From a checkpoint of a small transformer trained on Wikipedia.
Training: a variant of Muon for these matrices, 498M tokens, 3801 steps.
Each number is 128 + 32 x the weight over its row's rms, rounded and kept within 0 to 255. Layers, rows and columns count from 0. Numbers have three digits each. The size before them is the row's rms in percent of the matrix's.

# up: layer 8 MLP up, 512x192, rms 0.116, rows 12-33, columns 96-191
# down: layer 8 MLP down (transposed), 512x192, rms 0.0425, rows 12-32, columns 96-191
# gate: layer 8 MLP gate, 512x192, rms 0.107, rows 13-33, columns 96-191
up12 094:131135128178079133150140143107095124117160129113126146120116147141160198114125122154085095093140076157119177148089113088155083092131110181163095144042096091140116142062196081097136113090144169115076087150161160108158138119103069141164148110131130106108116135139109112060144099158172115130
down12 104:151160122112148132116151128119128141109164134137103153139160151097123141088146079224073086105130143119156136124147151107161145204099169111128132135123122069126099168153138134099112107116169146102071119127157117138105145165173143140137102152117126095113119178128130128179132130117155131099
gate13 095:123092118197085115097165141098125098098166119138147095146152093126105089153072121141152125104147160121112149136137102162159127103101134132140184101095100101113035075153186141116074146167101119123164089097090067102098144193104175168077089101122165105082143084151142167123089098138157080112
up13 096:136141133123151201117090147121097082175112140097134115176151143149109160102128157111191128097122157171148121155119131132148140106188180129096102131168120121104137083146102119077149138102144133141123216126185125167132102098122172157152158102084118146092172167186156125097149093146126153146
down13 105:105098159126255120201150120151149090175134135133122125108110081137150120127097122138159155123153162166105094110119106113097121100105114086099168164168182190115124123112174117114044160148097127129147090110103134140157068124097127161139128131133104128114142109135133151108114115122164156132
gate14 124:060117048096132091147153152143144139119150140085113158151153150192112153086147069168089175145083147138159172121119099069169150124156143126127136026075153091170131105104179138098129120079151101112083070117132125112130167137099132130142068111123174134153131152091132128096124097120164150094
up14 118:170091138125105151117124133083184133194134042100159151100122150144132149193101187134134076114107072142087109129147152120121116121095166141111149150149127209090116094152059138184103112166098106154096174113180105134099142151169129101171133161195168104115174114136089132094105143137089134165
down14 127:130065151190111227119176146077176101167103130155144110111095095124154072068070128093113144128128119106130096102078102127130155164107156067158152141148156147112166142132144124151086149179107097159143148161049146147119158080128135196122076093173141116163119097135133108127172145093103121206
gate15 101:138114158119124155152177193169220116056126126144131036135175118098096104121114076148122145159144170082111084129118176105077068139103069124151152108105136117150148140136148089124170178148084167088092144118077136153129100158143095134129089130159113103189144089165114127127097112139105112154
up15 103:065083135151149111099177116149101128132100188128160210163119126101101124148133178145118196078132137164140145124124131095146166088135097131146136142137160132138126154160185181160109146095098148134102098201105152160172143140157136137131110124166097153120111070140138176114116174119139080118
down15 095:132198163099112113131115153116134118139126076127112107135111141069120114056132077119127148173119111051091189198152166138135127141114145123058135172115121166116092159091071150145099140196164129088162136096184119129107135106137180154216162147161099100135119216190149095135139140163089150164
gate16 098:132106138105115198112121152118166148171142171167152107133188099123123131134099123128184109136148060061111112075136181146140115154136120114124083141169159161155176171165107154159081150125137134192050122136137134080189107180192140133154146123113096131146111144134163143120093148174172134108
up16 097:136131106113082152132159190137162151196080115126130172087142081171119201102154157191221143116111140122105132131147089099140166103114104142121083142156096148110187123163161129111139118111085160126128109119149163126155210098159207171127166135094145120101122158097115143106166099098155156191
down16 093:137182184090129121146133156113131131137166129157100101109161192152092172102185181085129132147114094169155164103082108119133165137132106140196131184166100167169162091141089128120102168107051086123144130120241115061096143161133185133140157102056149134102117137063164152090093178149146156127
gate17 101:124085155156147130126111119154113085096137118093119139105172086132160101149118147097165140107129109109174117139139119135139120123071185159081151162148090120143112161147089121171124138061151160115166133129135165141157111120172069128157120169078098087125093142175082165106084137194097090105
up17 099:113086132107079209141186116099145160091172177147187067103087157109152148132112114136137156146104144151087168137107146102106127077138123105141087133099099153091077170089138086096192131141142159109146040175124090149191121114106106133106103132129102145133102125107137189134182184151065094179
down17 095:135182145069188121141133126118133127202099128139182201112108153091125145158111155136160052157169182147161178062167118142119145128112157134111127122059089134154160120114137117132124097166109106148145131076128151118120114146178137172122129085093140174143186108161073182123126136105103163137
gate18 101:101155131098162042123179149167196111141157079099169174075125147126139131142134119104135090130161149090123114118082164156140122181154144153077080115066082141146163123109181143102125199138107130135176112100135154126149106104121093122191079096108147164086164126102148118111121190081097160169
up18 096:145146149153083147150121184150129146103153148114143156121130137114109136184148143105128119095157126151146150103129155152153144153132118143136163162165106111085102153157095085107135125088178132226149156190110091127122187149105133124188159072164103134113140112109162138163177099140151191098
down18 091:102159141113138156124124108189147072106173090142154110176122157137118124106090102062159131222081104120125115111140134083123112122125110112137136133068145141166112101138102188174126093081138162093142116176126072083196145138166103126066172142187090075101066188138130120132115068143113151125
gate19 107:106128128197145111155082087156154116072128133097073190147112147167102123120157100163148112149135152114139107139115134154111164116134166145168128055123171096099164106221131126114148133092136143152168099197156112133113206149154208105070120103124079120071152114065129083168128123125180073132
up19 106:200103133136079120099142143136120167176098085134159091113136103128191111126125163115075097164135114156093116129191160107116129121109137104150109166150063166154128154121174103106154113154143133141090137116160127134101050162113057090068136134131141197146125200160169150077096102116116108087
down19 103:103133122120124088130137153113142149144141096101097151115129106105176122079099140146119130149152147103096130014100058152103106185154098151077142119135119083118125144121143156078009159089132095103112131090161098114126126147108091130151075141149095155178145144139175144103188177089133131112
gate20 112:140104140109151158095162126105105108126125117107119138149115147097097107127139108131200230073128129131114142162100113155079103128085155173104069089134059142130104160194183084102079168178177125157116092173145172136103155132117109170135163110163121100133165154123158102124163076080141098096
up20 103:098053149136158119146131170113162143135156126148067165096075126097129084076060110096114112116179118172103111177081101173158154155184178121148143126116088158139106118125133144116079123161182173129146117133155254094035174132117114137102165104106119106166138120108139143135128127110136091189
down20 112:127131076168108146156134104088124121145147125148183117120129092033125120093178169072142128122126148139106128175103133128092176134170087142140116135140137042128139147158092111140098129131104069137159101109099168119105142120136087090169146137122071112138112126128108122085141130126122099118
gate21 096:124069139147166108169118148122130121154137183099128112163094189224102158152130145099140113103131123172155181087150112111096120089148138102119089125120126156120150140112069096078130155086164115166096135150121151123104178100190073140133128121112155166145157115026130152117185060156115125091
up21 099:150155110134098053125155139104125137098139090097163200081150076154088149198148092098140134077175118109078077101132146128096132082189116110183111119101120101169154142154096176148096162183126138107122200131165114105160144123142127119138162119107144211138136099156098172111112083141157130190
down21 094:154212082127098174095149164116176129116163136140100145118124159160187108149127110167171157187176100111125118103138117156139159142110139162165149104102136124149076096121093069099132162098113143146146117123154110171120176078157158112119104164074096144147127180111105149110099055167164128109
gate22 111:174086139125117113154145132146101150129115173112109143166163104113090122137087087106146146124197140134146071138139200122180140190119104127158134098088161112130110119123113077087135077159146090088167120134138150030161140149144179055067118132129084092142062143077151117086122064161081097138
up22 108:126171104111070106139153169142119166136118166129095164153155099152103086155125099103115141124177137134093116099080161175114088181117214164187114141126127137144090154105096114135149107162119139141148082076088163135067096136129143157096140147135077142150038180182156094099118141057129095088
down22 103:099076146164174073158106164098101120138126133118106172142097123132160092079137077184118140081102143135121095108154095129090110106153125145162174106124154130115138139137106106154091134185130120085141166144089099100145126124194096079154144135121139144111135161094117216108133106165056160130
gate23 096:162144147092152160125174084117131129119130110097161068173114104105125204155085106114098124149168079112149142143097137121153164112125125129148135084098156095104169117105076119128151162139152084130130143171146182117133128131105106111076141168140169087190145120120126116219083142151129094093
up23 087:069103179066097120126161114158104149161135089092184098119174156155099126171180081148127137151131100083164128054137108144161061130110131120129115133096115111096160146096143125146144131143199130116097160125138108180163094161146156134091092131145107166157163119132096101169096141102066136083
down23 097:146170125180073105137123173139159149067104130136075137092124183134118102157079155184132154073134185126140187156207126108070124153156150110143126128098069142047097157099134116141118078108092160146071100102176073104136104133101122164172122122161144128119106120154100144105120091131084162159
gate24 097:102075098154126089181106122144079145157115134092120123174097154093140073151117112116105155121096112099114089079079111128102101129118144146094147108116142156146159134136110118101162136122150156168166148125154042100148130086102145135099148178141042177137071090147084098122098099165174134132
up24 103:125116096134130068116133080143103138109131091118130123133109089105151132181125164119153065134161130125124093071135134157134039179156173164076044072073111112144127153147168097136130195133085149146159109071160141151143130128085131172101144166133120152152132092159097143103133145119144119117
down24 106:137164143110147108112123175067140148107080111136171111162101151111202079110112131141117115160145085105171118160193150128147149122163131125120095144116157140121155154100125110191145105090123121135105111135152076173140108114171109142156108079121088084134111176161082122109166162098094086107
gate25 106:146144159122156157076135078114147124113061094078077141151151103110116137053048117175069087164128094138120094124178126130112092153160109170087135156131129165119122193140129113153198114152175115122101150156168105166173175108145117119082130158112135134083162113112117144148169065131118104125
up25 098:116177113152114074139153135089105084122124061104083133114121131191124094183156135106116021096078061103119143158167114092170147113108141121123119132133124144157184172132109128141086136086075125119177164164125108129146135085155123157142147131102140113099110145136090094126179142124160094130
down25 097:155133060099113178131131165096139112120157125068099198075109118140121126180128088108135117104099134119141126111142137140135183115085095109131161105158145064144139095128121148156052122130121153147115103092100082110158149099077090159159169133155079108161155102105147167170082161142157105146
gate26 105:151179106095118136152117117129147124121088173136130124164157192141127156130134117122170149147142112113098157160063133151148117098098161146192076091126101081090081185086108186112091210113106153128143120161077133141141153153194153126074129142102107100136109050091139160108190069102138162081
up26 105:079075084097194119086113098119153139192125121065193187147058123119087120066108133177081118110102156132071146089203120118196158076124125093137107166155180132136151145143111123091153164151105105187113132142163127118104138124090141136179154114162137159140188150119062103141092127086121144138
down26 101:153155102152094203155151135158123138107121156130116077104112137113141172171095123141097105139116124141088133128085129156145163162117139130157085039139115230105112134121086123149158070145169166083159138180197175139142131140111144080129151146158064141131090143151211102098124115146175161168
gate27 106:141131104107067143120084158137126115137149116082093119113132177188113134141104104079140105114129147058181078093185081168161172176099076111103131157169107159099170105097159155083100107119113098136109085155141114146128138181108142133134153174087103102131158165080182127158094142210143118160
up27 105:102166173096130180108149152102119170105148107107161121114148149114088044119157118115140179165117099109097130130098134176109088103081126091096189177116117103122138118156116114125075119112098143130155146097115138190099151114108169124114184190171117197117126143094184179134126098159177131144
down27 094:122127113163104108124129103110160093114160125139047155149118081144143158125135206121146122058159113156103113135120089158148138093131120107136058131151168126103125066123105150119160105157120199134088131126140088123141159102174141122152157110113165100094128173142084133104115167130115080113
gate28 093:124188130162105149038166086145158159034123175140084091137134119118139161105134164081093113139124124180108103114173115184081156166101084131162158187075122128145143100051114079047098134131134086149136129155132077059161167160091105146204113072124135070142079116133130133082190145073135120080
up28 099:192165076125114106140149137116208125120151171135091137125137104133088097130083088166124093101165086154138186124138153091150207137112151161142131073146110130126109138151138176105149170154134158131136156135095104123126153092098104098122140131118161213134131127081149147166158128137110077078
down28 095:110122170128149141168148180115178129145105168146121092136129160123181078105122143092105194100117113103086111043159125201159136144155096143138158119155143111166158107104097119092184111146131140164080175157089113131173173190118054100124115137164196098136155114154193204089133177138104178157
gate29 101:111140121065139131116121111113164145100174103153090123187099176112103161139153076150161135146122096175121091076147101096099101174187134179101098173091146140143126136126146119142154104158165124096149078091117116140126154150172151123121151064118101121140191148118136094130125180127142166115
up29 098:129116085086108167177172098107129095097145121140135118138160147077137155130173064171132154118159147129154059105084149121049124105141162093113094143142171084092136166144127133105131117140107178112170164124092187093171110071166139084123164121126127138134201167175153140068116139105150119163
down29 105:149101164140133086125140130164104105163084177129108181101106093168146117165158162077122113113133131122188158122117155127166168121107140136150115116159077056170134114102154156135117155087119102115095099144096129185138130139081136157085161150155100140090083138114120173134147127130103145125
gate30 103:137118128057125089118122151072157159092113134172148054182159170096097136127157100179125118157136129183119146185073174192097089094084068141102004110107122153124074083100126186178139130103098085093093103181173136133141107167169128090083108097185145109103139155142108132159145102126090135143
up30 109:117121151139115135131105076141088133153109188135147083133161088151084115092119134121142119119086122154150051099112182118089164095195161145092129097183121146127105111098098092112105145118113144155145085116088101141080119094078159129095092138135167132161103097163127165157167204152134108176
down30 105:195162145144100184120165155119151120190143133053187141124139171162105140137131082145152138120212133135113191211134168102114113172131124101129122058054143117090185176103117175085196105151169167103185145156079147115132153202141178164144129154137109131097112136100161145155085143110124100135
gate31 101:163107161199129104090124119121179140112114144168095136145081163151200134118122133083215152082163136129127144127094146100135084097100118142139091129100129180131091084134151128125165125150145103135125139155060138187099149104177137158136114079114231122220175088147134163169115132140106141170
up31 103:149161153142124118068095145140049168074105130114080142125155152121158128154183211058150132104157072090078163139132121178105098107127115151122121138062104188179084147106106098128131133125087159128138085101103129086156095136152148076171196144128169093179125117132142142211118075125185129202
down31 102:157080127049160165155131121114104123185126102122102182189171154165172097109119132129140122155072116143123135148139165133100061150120183123117072130112124173126131118109124101125156164105115129146135142117070120179120114128142153146166107047104127166134129155164095166118127121089135092160
gate32 094:116173164139176098101177118129108198200090123113155242100106160115108107099125127111112179060122142129125130120074150088124141148131093118132110090144128106126145168100104145071110108141096166067162111169156123078119119101159157099136146156176152136111135135114154143191158127155145106142
up32 095:077157127082196064158050103127114130138137163147106122097108116122096115111149061128162077125099130106153114080130158138113162130151173164115123155115069105104128130133132123124130108127181116190139171166141141095107119062091196099077094121138213160113093112191100117131117178121113186160
down32 092:156143084080114228089132122120102136106105137128143127135112076127110102126136169154194163166182163118079100159198116163134155085139112145112090091084182093119119138134186126217077154108122122100163063131154114073126153129096103130117143089166121080167153144144089171108106135195148122120
gate33 109:157143174142136182146107112168071125112112172126107136185063128110082127091186154129132147113088113140127149170180085106124119138102169111128139092141096145116130057139084119112126108097178036190169100173117146107151082100096127109099130145168124154143066077151148171120136132109113134060
up33 104:084142066092127071141057176132179199135123127210085154138155110172135108136112094140117152093166103104065144125129215116112114130100136144117148149105126114132122157159159142142089116138152205120092157087163137133152117139079080138098111179156167129121145130165128091112100154138130126183